{
  "num_hidden_layers": 10,
  "hidden_size": 320,
  "num_attention_heads": 5,
  "num_key_value_heads": 1,
  "head_dim": 64,
  "intermediate_size": 832,
  "vocab_size": 19322,
  "hidden_act": "reglu",
  "norm": "rmsnorm",
  "norm_place": "pre",
  "norm_eps": 1e-05,
  "positions": "rope",
  "rope_theta": 10000.0,
  "rope_fraction": 1.0,
  "qk_norm": true,
  "attn_scale": 0.166,
  "bias": "all",
  "tie_word_embeddings": true,
  "parallel_block": false,
  "extras": ["capped logits"],
  "init": "normal",
  "init_std_qkv": 0.0305,
  "init_std_o": 0.0,
  "init_std_up": 0.0305,
  "init_std_down": 0.0,
  "optimizer": "adamw",
  "learning_rate": 0.00315,
  "beta1": 0.9,
  "beta2": 0.99,
  "weight_decay": 0.22,
  "lr_head": 0.0141,
  "warmup_steps": 492,
  "schedule": "wsd",
  "decay_fraction": 1.0,
  "decay_shape": "exp",
  "final_lr_fraction": 0.0,
  "batch_tokens": 262144,
  "max_seq_len": 768,
  "doc_mask": true,
  "train_tokens": 860600000,
  "max_steps": 3283,
  "dataset": "wikipedia_en"
}
Each number is 128 + 32 x the weight over the matrix's rms, rounded and kept within 0 to 255. Layers, rows and columns count from 0. Numbers have three digits each.

# layer 7 MLP up, 832x320, rms 0.0445, rows 294-365, columns 0-63
124123100119171135170087128108070145092114104133048138136137134165138115149141155153121091151124115090135088128088074139096181046135132119119134110158140128154214072147107054137128164148151088
168134135109107130114130087168145142130142118119129163159159113111130068140130175105172149145103090115137132154135176134171145155067092077144125137094096150148065174157145127162105108146149118
147107082086125188141173148149120080111178118087084078136183128112078172133117152115110127115146115074066095145085117150140139079130112080120102152181105112141132151133132114131177081117120138
158147120090134151150134152128192126115130136148090114127107101160133118125179104114179139167099116125117092095145089139127118140132104117097120115124071113175094145124107184086122117125120085
174148042144117122136148096148056130077129128104166209089096098116109108153148077146125145205155136130087154132117106146141131119140179121143138163160106147099173115212088154153198077146114141
126178142159117142116143094185160131123134124101170125125150110089127098111125146180168122090142117153176155142113171143087114179114108085157131112143061120131094122100135148171095153180181080
106168091165113141116127090151105134108161136163152129117103133178135121122136174121063117198112123094127116146128121167097131060143143121102136112111102101132147197150111087116184193071106110
126090151116106033212109133150145080121094130084127126116152148177119100151121189092098151180144102118090177131111068097165156203094156173091195162106113154079164177133197129070078178157116150
118144132186117174100150166124083143077109104159108081121123151134092112152100139147123146171156130095092159092103114143153168153089112170155119147123129136131153150105110140074156117089094101
157088181103153104125149135100158087153085141120081184111054101073132092137102171141189143113162145147127160141205105077183158143139113091071136102123161114143159124148106147133174149098143171
084102108097134106135144136092060128135128076108121098100125148107060120091218110127079085185191104116113137081138141125104174105136145111140085146119086166121190172083095159113115129111130156
110174132101159123090140113140164113126115109122084084102154112148124132145151103141101121106167086117158141098145105178120132128145090140055143120138102163147141091135119133103110100136119173
162125123100054184072126189133122153116140136223089152095144147138134127051142157113132099131078115101097171049151152116194188178101094211116153151128079153214160158107147156166152179160137067
091154145138127113130165167101139094119183099137152152114140149117084093079139075112174067160097087121148107115130095200133107167088120130174132127085102156080145111058100131052113145098148135
159143157146124122153161126137196125189101126150143174067140054107164110115097143045180093140150196153105153120122226088110143115119143095182147059209128115130185125166108165095120140103139041
050149108094136191167145115122097121139114114126121191147101178202058165091194161107118132123143096160133101141088129110086082157104084150111094187099053109155068118150087148144125106151163103
089147148127158122164102130198141118161130122060081099201147184098096197084116125085168106119092113195149125127112105135126125084083126021130037088197109090106105139051072118106099135165154143
169179132109148112184146078124114121181164142144125108147132150115160157092099163170138126131153076092129187120090020124126169196120200132053170078137171089178184116178092170096087113161160170
140189097176127126137147165174139101130103112110135137110152095128128144102045137075185119117109160140115121118190097201096076151131099134167056122096103129178161150161065156076104112068061170
074086114118040154159108121114179142127162131162096132117188125112091122152094075088208172128160126096182133122132183093095176131134075107131119133139097134143132086124145107103044105102125145
146116102138186183179105084129102149138156131115105138122067096046140115071061143130122132093147141145152138206112139081096142148096147138121131162137152095177136150161170141137097131073104068
137182136156120114116138111125137151108129146096142130130147173124113106145133118133134139090082113108136134150134105086207115144139151178149136118123117101127106117098085151178148092119125111
149161128121088124120094098088111147119108100168111151146045098096111082109044122119109179144149159117140115121176122138136129174158119111090040111090121135156189110184114137123150112136121152
134165156130133156106116123108128076103123138124084119134099134108087130107068138164124095088096126096135118137116100194112120159078081110073107124131086088102158094162117116180125119129101146
096126152153152149105128151181143160179132113085152173104089149153108088164076076096115063156117158100070138147144062118121088130139128126112112170127100159157133118142089112133125142125133142
184148130114155144088158114175121069211095094117048093214159138108165115108123107081102108158112100098138136121144124167139103147121111143077058145167114102110127133100162127154102093155115105
109106123129133139151149087153172113169134128048152104129156129096119157163151139128162152181165090066115112126084106173094167168119132113022159099154110087158097080144123187106135065138123124
116111181124093102140152067069125120104121139087127175165154138111111161149053171164145122121095066113160126128130072074175072156165150164121132115104122136118162116166128118140115103052103144
109121111144117141101090096154120106154159122157081149140168091165108103154138118115135120156111154160099135094157139120157107173158082189125131160193144145191142100035134103161074130130095114
114151177127123112126126142147118139105136126127076103121112124164114101143131162118115111142154116179106116112143121125189114123088127068127107114096091185126107122123085099169122133107132171
156163086143141156119127120152142123111182139140131148118121160104086088131155161112108077112128085107155170095167078131134116130131182121121164134123113121139128089078124128120192125091161117
146135133168108134083155106140129146098138147129152131098162065181150167069174153163153152176133090108150109130133129124085135110143124080124155095166163118143149097130096078096099202103119161
124097134105140099128145120112164198150100062076164093144149115119050234199138104158155086187113107137128101184056064117068122155074089078138135151146147174122181118106123150103090132165126182
092118102103127117142152122095136109178145145126116155150067138136120143118159122105114149077162138026177122118106117131109062088149092093093198112161124115132086143141132117095107128124133099
129100115124123145147109083099156098135144082105163121112098112131120084100092159155123121167163140132146176114102127094149162118111148156093137134130160102159146106187150125132132110135133096
135098116173129132091110165134125107105126122100169122183096148103133090133174131125095095069090155103116105150113162134140084121155160173087173183120127117148161105140143157084042139110124130
147149159115120104116108128121129119118115094113121163154167147114146098109101109147136115179157164089170133131155155103162104124090136140145080135148130119132134119117057125134139106151123183
132117144134166153152111111166154207120168065124131120100157179127170126121134097141123068145112106104151111111107107107110135116130138094089098148115126074102126113097138127159138116170144148
053130190154152211150101140116170127113161117118119170185120194131068087079131064135128081091085120080111096149041141114151107057117076053109120138117111172134183124100143170165147102116119092
123137093161100145121145115157187134102154154100118137186170112133106137101156202129110134154127168080116126108129115061167143130196151171071163182163152155102179089104139156145181135131132105
157165144137130142146133138146095158153161117158093154087125069065152146111161169072169121142238098091060113142131098145047096146156121126178117118075117155152133089167138126111102135110181106
169151157113135088179166195110079139152063119140131180128129115152153062096121083108129169086181118143101119100184118083125099152137085166121128146142147135061165172097084169082192153120192091
141051081128076156115111131169127148077082114127128159176187105109130126144110124190055077127149137155102059115181081105169121104061120095178197076127136083144095095116120081093153147138128079
096145141125126213114075155168120139096176160113082134089122106097144082153130115104235115119094088129185150125146151151089131125134155165134120106163167104117145114106142037148120100065174144
107062109147097135104084172110143082136114136164144108171129038131095100130142166133094133161171142073162163127217123150123182100125080132153101154100083189193109169097055131122136115154116128
109036164179145172165156117181131138038110094157098041163142112098087087099184185144132187148144114148175137062146076209137145131153163068099107185096082131089125160065093070143127079078086177
202154083170105160156156127171145154145158102101118188118110171062086110143118227149137077121181193121116064108055071092101184162110212127009000107050154123156124145157189095088201131116176169
140135174149121128127139080083136186129097118127108112143152109121149122133153114105124140156119116089169116166070157083061143198131090133133114108096121144128146149138167076169129110128137079
145147083113116145101106160102152093151104119110106121104137075155112131082149162130064125164182106104117103089114117138106150157122082166165147126126145159109150112159129155145148128092155083
177131144129139138125171159051103126129126140122078147150120118142066100211108151152116084177090132054111148095089161137124149154119175121137156105143163107061105096189099089175106119150125137
149152184149148140137110093138189142089119160141109107127159106084187131079142073168150121184094116093088130102101107101177092144071126142168181102098110118084087070141073171142156131118140132
135154145132132092157135105192130114126129116086125194148164143096138191099092134139122091097147155147101115080084171090118164151128119113164205168127151147134127149154144141113113173143076133
124121142181140167104117091133158147134131128116106110131134152157140158108143135137084117152114088142115121198095107113093105137151092090094060061102124108154110145133083066135127106104130137
182056157129101118158085086226118111158071194086130218150097176118141094130174135154101080165158073150128148145090046177122087147148114170200122119109081085112165147124106154187152017075089213
081129100106089127160135130151098171083070125132118116087147121158105100163168146146133173148126178129130123100092100112120138099101156079160138121056111122118080099130112116124113072164095172
122158117105127152134144074114192061135161128112154104184132134101121182148214179078115115179119113112150231115127127085182120125150170091106153132151108166144153142120141143116097195147128080
166130131101081102112122102131139131147155147141154196130083163097134146119136158153124121108110127166142098108086142109165171142127111093160153163141128165122135138126135135165120172113148149
131164092115164146080126102160176070094131188097060106148144057092098105105159118119134178171127181119134128159132063072127158125135113069111129146123154133108148154175133072106108124147193143
125159145101133170138146134129079115081065131140138175169159169129110135135149069135108145156092137141064097132128147165109105178127144193106100119116106097228081124216099166090138140149124138
131155077107167171152214129072103119105079120074129145111116130144134189101079113071148174137109150181170141111167131132156160102072090080185068087141139105093110073131192191112139106195175081
170155149153136156185043163153117141106131125144104096156151105157116055100162146122105144110149130077092134190162180124118156087096117170107151136178120122131156089084159123167084161108136134
165137148127187187082102141122103094120076125116114097138182141119171095124130095149130123111087158179156133135128104095129103111084120150125169092121195117132134160110128126196118125161143123
164131121077175145121157152107129128145128094133127089142164157119129096127144098134140122140126101091127148158092152128122097182150095097128125145113134141092095100143116184136139159117144100
122066123129189064170167099049175177143101170150136187126164209229137154104154161153086204094096110182137065126128164103079126074156126162176075136141122226117142167136126097156088149046110140
123084115113110128108124160183123125100150102128076125073073150068161125096158133128142108055158179099076085124095120146088082123130176198051096192161109159150111153151127153104137132142075140
163124103156100170094168069192047164124102132123084104103127141167079141135124096147183111181172187164156094121074160151106131080033121117158109130133081107169119073124117187087120156106100088
183122153121107114128119140186100124150100151173123180122127099103153204164181125126107145089147130177167130091183137150151159152109090126155124153143145209137153174119092170151132099095160133
137147142080171088160110131094104222179150139131126095173140170210176162171157221118112141164163193169193139195079060144165099137106044138164087119161165162217086119123140217131160054111147178
124088093111130104175142127098115069108112113100115087134070083095085068137103127153151124138108180158178085101139137158160156135216126134099130099120130155125141179121135152159122131153140165
122175114113137102150149089162148133151098148138123119101146130101155158138157077178139113100078094166127115152153116165109115224097152155170134097092107091156110097113123143075146100152150149
102171136119123151171106154142091123093144159132132088141067152154160106122133121147074149173156111127094105116068141126060146121124133114103053112092105147055140177161154128050118135088151152
112115085127168132164107144164146158193114097116139087190174138175062129061138106120100159110154117051126133074162145137085135163178098133140074113108174114170185135142133167111159116136119092
# layer 7 MLP down (transposed), 832x320, rms 0.0308, rows 294-364, columns 0-63
114200139156106162124138098158137139072141175127083122153124139121037161043171074167100108130164110125096108198120104159118088093196104135111168149113140066080112150122106117162132115182150149
144085190156067097203155114153086144168103125126084130075173169108148128179137139118085121137115101156127133135127118142130121179215136107122127132117136131174097139180161164139119103125162114
116151103062129147140131125102080179176090147121134103167099149169164085149074074120180109141129155158054098146110147154169173113121121149110150121133081104109087161081149132151156115151122132
110137169110084088072086118142101101103156150074147167139106097133093119110124100105096096128137123162158145152148142132177136099067130133132091098145128086109076125134153115187177134135086104
074108163152126119119105149115131127160089176132120092187135178200154133100094183140110160136114123136138118106073183091158110114145103145139128134186107069099136140150119119129115066108179101
102128078110139111098169122107090093154143080168119170099120074182131082174190063147176124144131132155116147092103105156150152136144084119162148184116147201099117162120127126136135125130093143
163119149126080072127072144102059127114112162136150166153102095130135188133134149123115127123041087190118173116074081093139175097129147171095104099121131131082140106130117111146169082124156126
105144107094077133147028115118174103146161162087140117133129092111112080150122126085102135135107117186162172038114132130080117151105155130151137148161154093084153126113117154113141141127134103
144086101142143154141141188098137130081103048151156104118157181122125133134130088163071117071086111121149145112184165163141123139143083171147099122145157111130094110124130142070070079147140107
160082112120145125133139138151145215145149111083131160147196127082150129121088124088118092091082082120059158110095101152104087110109128139145153145112154121132081099119115125121143147098117094
158117149126108122130106126165114140138106164119157137140112122143131094128117104157112160142068126090131143113140138081124096134109136122081127113142130108131160105099124135130140135122173107
040159154122111134160095161140103117114162096137090141099128121182097193109157115095123179163117146090142136119089110133102107161123093117124140170145161134213111140091138089095134170090182159
144151053166069037109126121119141152114174154050156221139144129166156146157139152149162179096104162161074168087113166154163144140125154027115123093188152107107157155054125129164164163109130093
167100112116168110141119101108146068128143212120186119106159172044141201073159123108114136084161104150136150162131104137121135144183139160115132093130120118176098082145154156073166145205165139
098112093128082145114105105155130133108162216186087136109108118188159130138111134104142099101209115147112144159137191151138117175106137136123166139130154121142113057104057131147113163097128120
139140096117068156110169129081118143134088080097158126126155149097093123097145157132116114116097119205128144109146072159123171158157131121148131113085105100090119176105101160114129129112124153
131107172113086161120167138094106106107111134139089103092153117148136099141113137133216129137183173169095103116153144169090125118129114150096112089110114191163097161085117112164149154178139102
135095169077109142172079113144100099142078053180106132103110086117090090212196087189111135109135157177139129099138209125130142163201140105130140117130151122112154130139156084134098150115156110
151117097091120141143134122109101103128128117104176120059162171108198093163095116147150155102137181139112097080146081078117115162137129121090141098078178111135120174150093160126133092116136159
136063129085067164117157062140136115157133206130132099130147151091116099162162151101189159128087192128117114186115170038158127128107160109097118126206138171102098153089110119159135089160118138
155168101099149056123138104153125164105151164111101120152070064107114074093094009150137150129117119143127118122132147103112137133156150079110159060160088138129072106199117110162119125115103102
140142158131131087102094123129100142161147039139105166130118125098181118122108107137106110137127143113117131147109129149146182114110134105137114171138125091141120119149139101132133133151152109
136123112145146115118120167121151153136152040172173126136116151133118158090131087152141101073135115175129126100139110176092103149155156179163166142117125098132118143106124117113165120136066098
102122145089192113109102132134138148144120187134159112087101121133105154148103100084125174119151088093165145179082178117142127114128156064118084045120042107190148159088141153174191136168144121
141082151103166111136142132114140112135121176091175169159089190086147160112136186158148120133147156107146091118114137135166118115164138103166169178120125144109133130086189132120130139119176112
103072113106056115084142171130137071160158190153208125110108128150099096135133158153143136154108127093131120083090161099142094138135156123139127141135094133146129125170161100142136159098086056
143075080096144098155103155095143175104112141116204104178118109094142183144179116186246099161106125086100189177094187100132142157114156156107128119100187131115027126122155107168100153145076158
158169161125051058126118117124147118111198221119109158133154108141069123172136183093151119127097152127130120135136137127135056091053137175101144159153045156160087162157095117130112139161143120
130145154087078112073151151153133152162133177102098082133137095047132192082124174143121076152083138054163120065127136110130187092176135111121146150197134097084120140148146197137073165076062045
131167115159085119161089114103125134125122159139098147158138076133077127097180113128158088118169133121117131142128139096137156148117095141192077103098178101143118141147137166112089094130132079
140080120165106092157159163125139152120147107115153151147120123118119159116102110132127157157116131105181049146141151167140109130151072071131030179170126159144154159101107177111173110135143102
088146155105114123088138115139150106164189049093162159183180148151143158118157153123174156151176119143098123128148193104161132135128131164147202131116146089175144112142104104126141098112104119
113094105166121145115103142161106139151090053122146086120120086115108141175134145133093091196162122189165118189115100124135159201117088117123158176127125098116105160180158101124115172179118110
126175148169115113109063092181162135128168174130125102128131121155177123141160130142124096122110176138128155113132158156103116142122117073103160182130148129053110163111139126171155115093155123
151114096131126121168119166170111167153129073097144194132073083126129139113098152127110154101110175143141172097103104113109152122086167064108095129146145099101165125138117185087099109119062088
079127101104140154205121073093101127150113111103133145110096136190110182054074112104136170149139137071119128151094121092141124139139106171162101114096087175114148123147143116100111100140123145
163140056133070107130089123082123152153177137152096128120139081170121104104175098083132080139102124162098172107119122146101104165130092106117144113111119125124166144129135130085129142142127110
156103115127059145156153149131134092175107144163133152152175111170120117171107076102124147107160129154150139094162141131118124133141118124079184124074127156103220115120097122082112084159083132
181140136107125135113168162107108070176128131119102100132102146173128150106137107092169136125164151084173174086123116092180110165194156109150119107118100102157132089120096125091111100101153153
142152194097089149085141184136105116126108144157113079093125154128165087150092104116167155139112155139138112112143148110137165143129128134108149126054097128146158122072134197093188149070110146
171137097138160137125056170100156173160163228141177076101095129087146070137160048159196093130114146156143117150168083123127121136106094142160104152130078128155137062144094083110145149158131167
163092182144122137119101137115098135180129161090160107137124109098093108173110133154139152107105082134097157184121079059123113109093142126139141068175139095150086200075119096147084120096132083
161107144205148131165114168111137058108120032115115123106165130139155116112122116129122127112141092086111105101123109109100149105106152093139098159116096114157138151117115122117094155186117103
113140087106095139120144159126126129083156082056145133150157141157184089166101118091146102086151076201137104173086203142078162161132129136147035109136097106199135137148173121145121151118168167
122128107091158120105173131191179111125088058139053087123116148124086116141168109068096136151111165143133192067168073179124134137139141185143109128179090143189060118089135105075173101104164147
107114206128147187141129061081011063170118046105138124187150083108099169120113109154119125118085119123163118172148116124067077108136127110083095160131118108136141208110141132104124117124134168
125122113108094149084158098185070118102159082128093096128156190168082114162151043140072066153092171189187136186087130123136157073160066061151135087138135158140106101089119153151104146176118159
139090070108125078093113136144110102180168129147118118161133145181078171098128138127104133078129112106123137163177204148111083126136104108116123133126105149134101110140102152118160122192103188
139126088160117077136088133088172136139165132128139184158096092116121200154156140118168106114077180170120117130093159118141141104126128142083055104162134129038095160089107122119146148173076078
082155154144100153138136134136151130182126173202111097064143113165167171147185168142060118179125151162142091187127196146185132125121210206115168150091133129158155101160085168180149200088116083
133124096116156099110060133162130070143151146118135159169134141175134105139158151137159194146087137151057066148099097116051158079168158154175145155130133139110139108133120147171164121170161118
117084085086105102124181150173122105135120124131138129114117114125129091176109081050172128054107095077129166105154064080142152133142128113145087115098076073151167084120121160051120120081073149
109148086158091122117141151153136190130092101163146106115126095099147152135144150121180130131138115084068132098149163124184099112145112104171110134162105164211146153122073169115132139159167149
090180050067124135063151157128078106152050125189170057136069180146162090049093115131190091108123113120126100120091131163250141076137162048058160080124126101114078142089137102160109132114112118
241139101142128120095197186133103148136141142088114165140147103082132153107101168114060140141095118093136120113119112102079110127170104084093164139156076122038148176109099140132066187117113185
088193115152074112125087152118096205136129186105164085106054157098162141160103110146126158153156119177095114178154114196081148121153085084110128130107134162082131100155088144135100170161103086
156168141101101048129098158132156138093110044188138163153139159126118120145144079145201162091147082142123107108115057187095183140111143110121113133153130150135128234100113144170140141140160112
147091145133123117119144150159042142046097096163116108171094094153189117109117167131112075136101094110110025069056137074119125124138081135151095137130104087078164127082148166118154077128101132
104163118158151118096135149071141162097134073108160141161137106154155176109117121166066137131078140093237104116126090121122066108103064148127072139113108123141089133079152135100140119080089097
125132179111114134130113111090133175138106059148140101095106108153097146142169124070104168147209192088092097163083069116132170186130149181150131173077082171146170145048156074126160116123133109
140099126155079199096122126096136153162133121107115095139113104106134168160115178123122091126096102154125081098208105086084138159111108122119120162180142164090126084142127144107120176111164146
127118132106145143144179117072106106088128000153149165153106111110124125139164170087094138110092146160163143070163169105153115062144122134118121142152120114114151116100135125122118128126128075
067142134170112144145099139129151122133088138126117109142144134117139096145148161140125126125103154163111163159126166137155152113184090148083154127155136064127129145140084095138167148140123152
113169077198073170048173088153122147125164107155194094049109078111186104145185167098077107221125152108132157142060060146188145142179158141175114133118159134107146151110094093069122196152096142
085165124134130143139179139068125130147069131110149092111139104114131139089137111130142046139147148079105150187153168141145111147143133118070073082065100064172065119112137101109095158123118105
167134187145178095127101143130119067150094111079142160176180121124113093183155186111120044129080189114179151130084117129122089105172176129125114153161219106153086148114230138146156097151191152
124090098124108138136136082214115124102153054168125120045060056126202135109102168164194077137114137122051126114171140135167176120096126085161109124162081087157141102091122156109157170193118093
123182127116151116108176125110054146092104164093140197140052082170052149060083170148208131102137170128154132100100134107194118157135147188149101102096127148135081073157173113129129104111147086
118126170134174150112107127120123098148132179166174125147229165145089137152096142066122136132126122060181144131153194149128113126108193151085103145136104120120105064151120040149127139147125145
101128124168110043085155121134132061118133180149221138129142163139171100130134151220085143198161151110119142157060129088068158176159091145098142085170174151094110117121116160165115106176101167
125184146149132051111107104177122171111122244136141117153111119144149083102104078158094149129087118130125160171166128132083109089123167162055142126083150163197140066110062168157154122128144115
# layer 7 MLP gate, 832x320, rms 0.0468, rows 295-365, columns 0-63
161156170174108153099092079148152157141116121113114166151140125114134149135166121106118103080152137118150117077165165153103154156166061160096123214148118136135116129137100122125142142135095188
081117143082117128092156152200106157204155127133144073060089135164154113210140105115131124138066165132082111111128127169080128111125108139126116142175155155132157149124167065087163105185114094
104127115111143139078190104112114083109124122162117136096048111177083141087146179146074136182112077131098128166157172132100146115160095134152172127123102124117127141136152170158168113153094117
083108112144118127076165178120099157125201086153186088115143094136159060138144091058109094107155103120120130155131152139101097128095155123115070157114178115146164187120105117171147080130079080
145175117159138127154150080159175149083156132145112168174188135062127137170097082150184105181150141183143135119042117154112118123128117132112147117158148093074139132138133110162128111129086139
182065142130134140101124105119179145157098120146114173142150112108164198124109143131102155163122143104137151159108085128114147112132135127128168089077103102135083159129174192113109155140121212
128108180113213152172101136149107171115155097122063175138087123140129144153158149106128139071122127173126105160063144128092150136168173137107102057209173116111097177151131163121118066186093175
110116132133153143131165155101122115091121132095137128120189178160091129132121087100126121085127157145124124074105095081126100129106100164176131091104078161111176179177159138087136125150098112
164052100179177126139108150145089164164145071063168084106117109136137116098134075135147102167140114217076129106091151171159109148151111174095121117110168167092145203100141122146118138127145142
103066093122114164109203105136076122170131131175145104168189109118134097134161110152105169142142136087053163129150102158093135166177160091153105143148176180177149147177126216049122117133095145
141136132124145117070109160129128157101122106115123112149157150159168148151163148106106076141155051148103105082183126112149128113124137173129153134138161105133149096169062143090127151193103125
105165073130158096175116175179120186139061111086064175092157092084081171080109126092146117104149075109155112096085114192107167161168167164189138151132122124186100151115156169189178096191116057
157146107131185188099145198155139117129118155101133176071083109093098074155120131085117105125130114132124123089157123140139147127103132148129138184134151127149191199121085119098175122089182149
183150126050116161154139132123164086167130106173116184025125142103134126124122198094169095107124195154149158113108136088112166158159116133116097092121169103170159151176083167186145139181091135
140165099103131111125104132197146105110112116112146095125128111096218101152120125152154140178150141157151150112082143070182226117105152113157155117085121079103159150115158191120163061155167201
082194144131123144137189130127101141150185103106139166150112054091082131187114129127163162140121184144128135074087165151145143131101168078215154181132134103126117111127181077104161192160120106
071152132144185132106137163110074131142213030106203069117134162138121165033095120080104122125186092104098145134079097117073136110104173162112085130178097121157176164121123159138119105122122156
122133150091166145115111154156093159100101065116122143124132171091166188093136133106161161112116162144190177123120100088150137130122116105124065137119171133068145166115172083173115148126120105
135122139106176105138136141090197143178146105166121196101152109112091138132149092130130150063166185133172080166194075109111147113141101139158127154142087161091113113142125171148126146166095105
017138172116180175107125147163171132119147085124139120141120119059134130184118184101151116171182097163170070106089163118150115151093150148104091079175092176097119165090164174095053153115131196
062163155177103101077122110111109111135130148128098134126114157138128118083086102140106126172093102172095158166141146182146105103074124143173159124145122138093178155135093098140163157115216112
095167114135153153111143099118160095096143138143134154130103113109082205094210108139157170112124104086155145168169140118189173123117075096086131125108120159122137103162163150157128139106142119
141092145149090143123132095123077078119166093092152088128109136140078161100127159065213105127118114143119127133097101128065154147141173158163172162105074142155096107133109147105123139124114159
043108160149117124067102151110109123128152088089123168194125138139113135079112141116099088128175102135113067136072099154123140126135073064157046145182078130100144069119146182144126126118113119
101137121168194177134130140146038148145099126165088141112070138111118127115100111147171140136157119165084102118070092163138210103145099127089140104100140125095177165109133121140083205110203148
116172081124143114139117116168093192107137106170102141135084097089161103069136119157088122174088130163106109121093124106134115123131108039163136158145149151137117150119114096113209144140147091
087102078148223129179137161126145121145170126090072131103158090130104204099127108109195126112132114107174144147077091147135137134101192143136102081123123051108101100093129133151173073129152177
131159113129169144129111144147125148180146135113077110097128119055113116111078176086180142149152139137139136045051137114192185161105127109200150100121144104147165115155219080132122160152157170
129144165160135134163138140164129136166141122117116136123104127118128128110136104172118153180117103108107102097106143131075165155200117144097145143112139104071189108155107162150120149153125119
117154114157135133097208102182058086100111134205132097096100087093127160136153243111141148152079135172101130125132146129159141126117130148152103165145154116109135110102129126083114104127135128
206134131158149096124091162133172095119157133174162153085171145098125093149135112172170111182062155122129119071127078163119123125145136148119120146130074119181078189154116120146116128094159199
115169130156151122127130139115103118128175119219119170136121131149156114126179127076090114119182149111186154056143141162055162152150122169089124113111157068152103134083156114158111181109134103
101080118090119132137119110086120088138114132136066121140041082074135051170144176113090147139132079061132142149143129118123129144118163055128185157124154200134114124144127127145124120141132175
091135134117165135089112110133146072105079128162055148136154146141119137122124086132149145111130185114140124137102085136124081112156069133156151132154119143112108152130112106148119134119159088
134200046111131072156109166165103147091158147151093121133121142090157064107138136157080140141153154155149173114173141158114137174121171135116111120140156068065102128148147149111191126159113203
100126162128133119128166090114133162162082112111112107131162097133151176190177132173145208135105103132155153181099148106112130145189165154110126146130130090107138146160108122135120132132192142
077098115151136131096165131121179169162109128140128133162113152144149173118148100126152098111107135175106093118130139121104119139128087074065156101141163142176144125143158112122111140161137103
105101177121162155173147162136118120098154120153123134137122160122055114090169088132103153142136107113111178144061158123106114141149188164181166094093124134161207138075160105154102101111128139
105172080125187144158096159101130128177149086170141111098167128127107148135130134120115170138116068141137163153127100155162108150094177107067177108111200085125161135108157099138104158058048179
140188141055171095181077169156133168087204108159155113132111099048084134064117114095132112122143171112097104160097131088072155153126132156154162199154083074130134124167087160101108100110166185
123109057090130142123088093134101154153102086153170157143130130109112117107122094069123148133171200107107134099108093163156171142157119110103137113181143158201078197140156157134126117109105172
111202207149131118130112176111121155162218115170158110103125080152114203096185138155140163142112135131160198141090130176098157163110204130167122088129125126160062141106123171198149160173106140
082163116101186171057129139066107094143151129238171153044118159110151085137130099061121135079154105139170118137102175170123127141112040093101120198142160045134121201122157136150143094097105170
114163124098134154165181162141129136146134105183160137079176162100086119106127131128121100138145206163124146141118117153178128174139128055112195140137100094175165184120157161166090195162100142
067157103141174182112143108158149097107147093196165217180007086005095124136159113134118124115185173099118099170033123139103205152072102095115151127063107112118114180145148144080136165150056171
133135163165138108190145147102139146136180118162116159136057121096122087136170071143085139134194091166127142156086128184107196105155103148160155139150107117175108165128135138124139139133162142
163162113123152210181179147206160160096136137146057173102144067118107137097083159134148118164180149153145131196138124145168137131113147120127157073139117120081115114171125067066190159142120192
142130075135150154126083162125166177040107138101128175154176114064141198093130142085086115116145132123126145106068139139089123063132167123141080122138134139114133101135090141113151114124056072
136087152160156122179155135181107150129160095097134095141131121146081110095154096144166116137170116172105151143091136122073136160097150155128101152147102140094068210137135136124156172108111130
124150107137084148151105074130105115171123148124134099097133124122119082135116089188175107129171091148133171093134118175158098107153175107106173146159093138185145160125186088132157123146180113
091088064143117152161137136136150156172107108169095111120173142099151154081132124104117078077120148107090151142098156115114106129170147175128173163148162129131126217119145132109188132123122084
097144107116111169201159175190180104107116072157101160122165124131092137115153130170156130145152156121080156100159090075111111097124177130134084131090115160115089083171165155103164141184124110
096189082150212148101134163082133182083115055199128141167100136111121172108113184089102194131173146112150095090066167160116115121121213064117098072174124070142048120092119135085148175138123171
126074103088154109091142139129125136122160121120184089170189081112196201123222111109165125145140108162101096129057138170120145122048126116155146124142122129179144157136175149107112108174130078
086187119139110152164102089116134126198105105132141120118146156165116132097168151070167137124145136131087070136054155075169066131153132125123139116128031135141147153120104165092150160170075125
101125060178186160129137141128130119136135075102212081158142075117138104166165096110113094125133109133138177114123126079135150174070134122166151056119167120146132131206139141098156093127110117
080132157155134108152135172080049157134193099140180123121090145079150144117167114116138112152168095116074143150051138075101159096068162143078144119170135137117146097063119165167134126151082104
119128102167148109110123157114153110095151135141111103066037105102117177142171073085169065144165076120179114098087130099137090123108143083150132141113114098175107108140152137127169204078136131
167097124051168172093081121113136166096169077111144107079108141105163127115103119040167150209129127183140080138130025133188145188113110164155094081117119103185086151145140172092157169095148147
115160115096108134199168141148089181104104139100150228093080103076119125078116107131146116188188105110141137134096176138160144135047205092147170102117077104130140098123107129149160134116089166
085117180114119151135088058172142094133105126161040167156153117126058075094111062129092101120124145146169194111124082117153092138134119158107109105125101098160121131145113126137184056117141150
100094149154151119127147062125117105143115148110149094115122112127132135117178092190160166136125112093104113120145131122082178124125141104132114178177108092158158129138152141114095174094200149
135190083102157132101071178163087201135139052098181138095123060037135119096168081117096093150122156141134160106091166137169222151155164122090163118109143117165105158053160089158163133164102136
103217113170145116095140151124069101066212103197127114129193075065155162104100074074090109129109109148136105130156097158168101112130089100182120114167110111188117113094108167121147192165053175
106139136110134152119092173117089146153100098122090177142124135115141170082154138091102126186113098183134157127080093192038162146130102137116117080043139094136112179123166116143103184146154157
119169049123164130170143138137127183125129096171119106135083109099074147117159129115135108089193108164151137098060130151092165145142140101145118161135161109122210128105163133120129139155046106
073119153099157158172114145104083128109100083120080156046147054058084088105069105095123138091191118159100092155115151140100167122098105091139098101159084123158151155118111164106118084112135133
165140111160145161135138147069163130100163133037077065108123085132109176158159127126113129157112122159137115160167124124186147154095149131136136098161136136185106175082137127099119125169125089
146132046059160169113164124144131142066119086139077144163088122096101155094120097108150109081175085106101186070112145151141084124061145137100113128163141147100131170095168148161136132136139159
131196121039137196121185081112132216144126142104146099100154116083111132097092160115130111136158120145130184109123134114155152092080153091120135145125121112166162101133115136091105117112167164
117087136130129175142154104078142134135128124081125103121164163123173193088090088184116098148109079134149145155123092160134118203115113125140149164107140131163093128174169124107054142106157097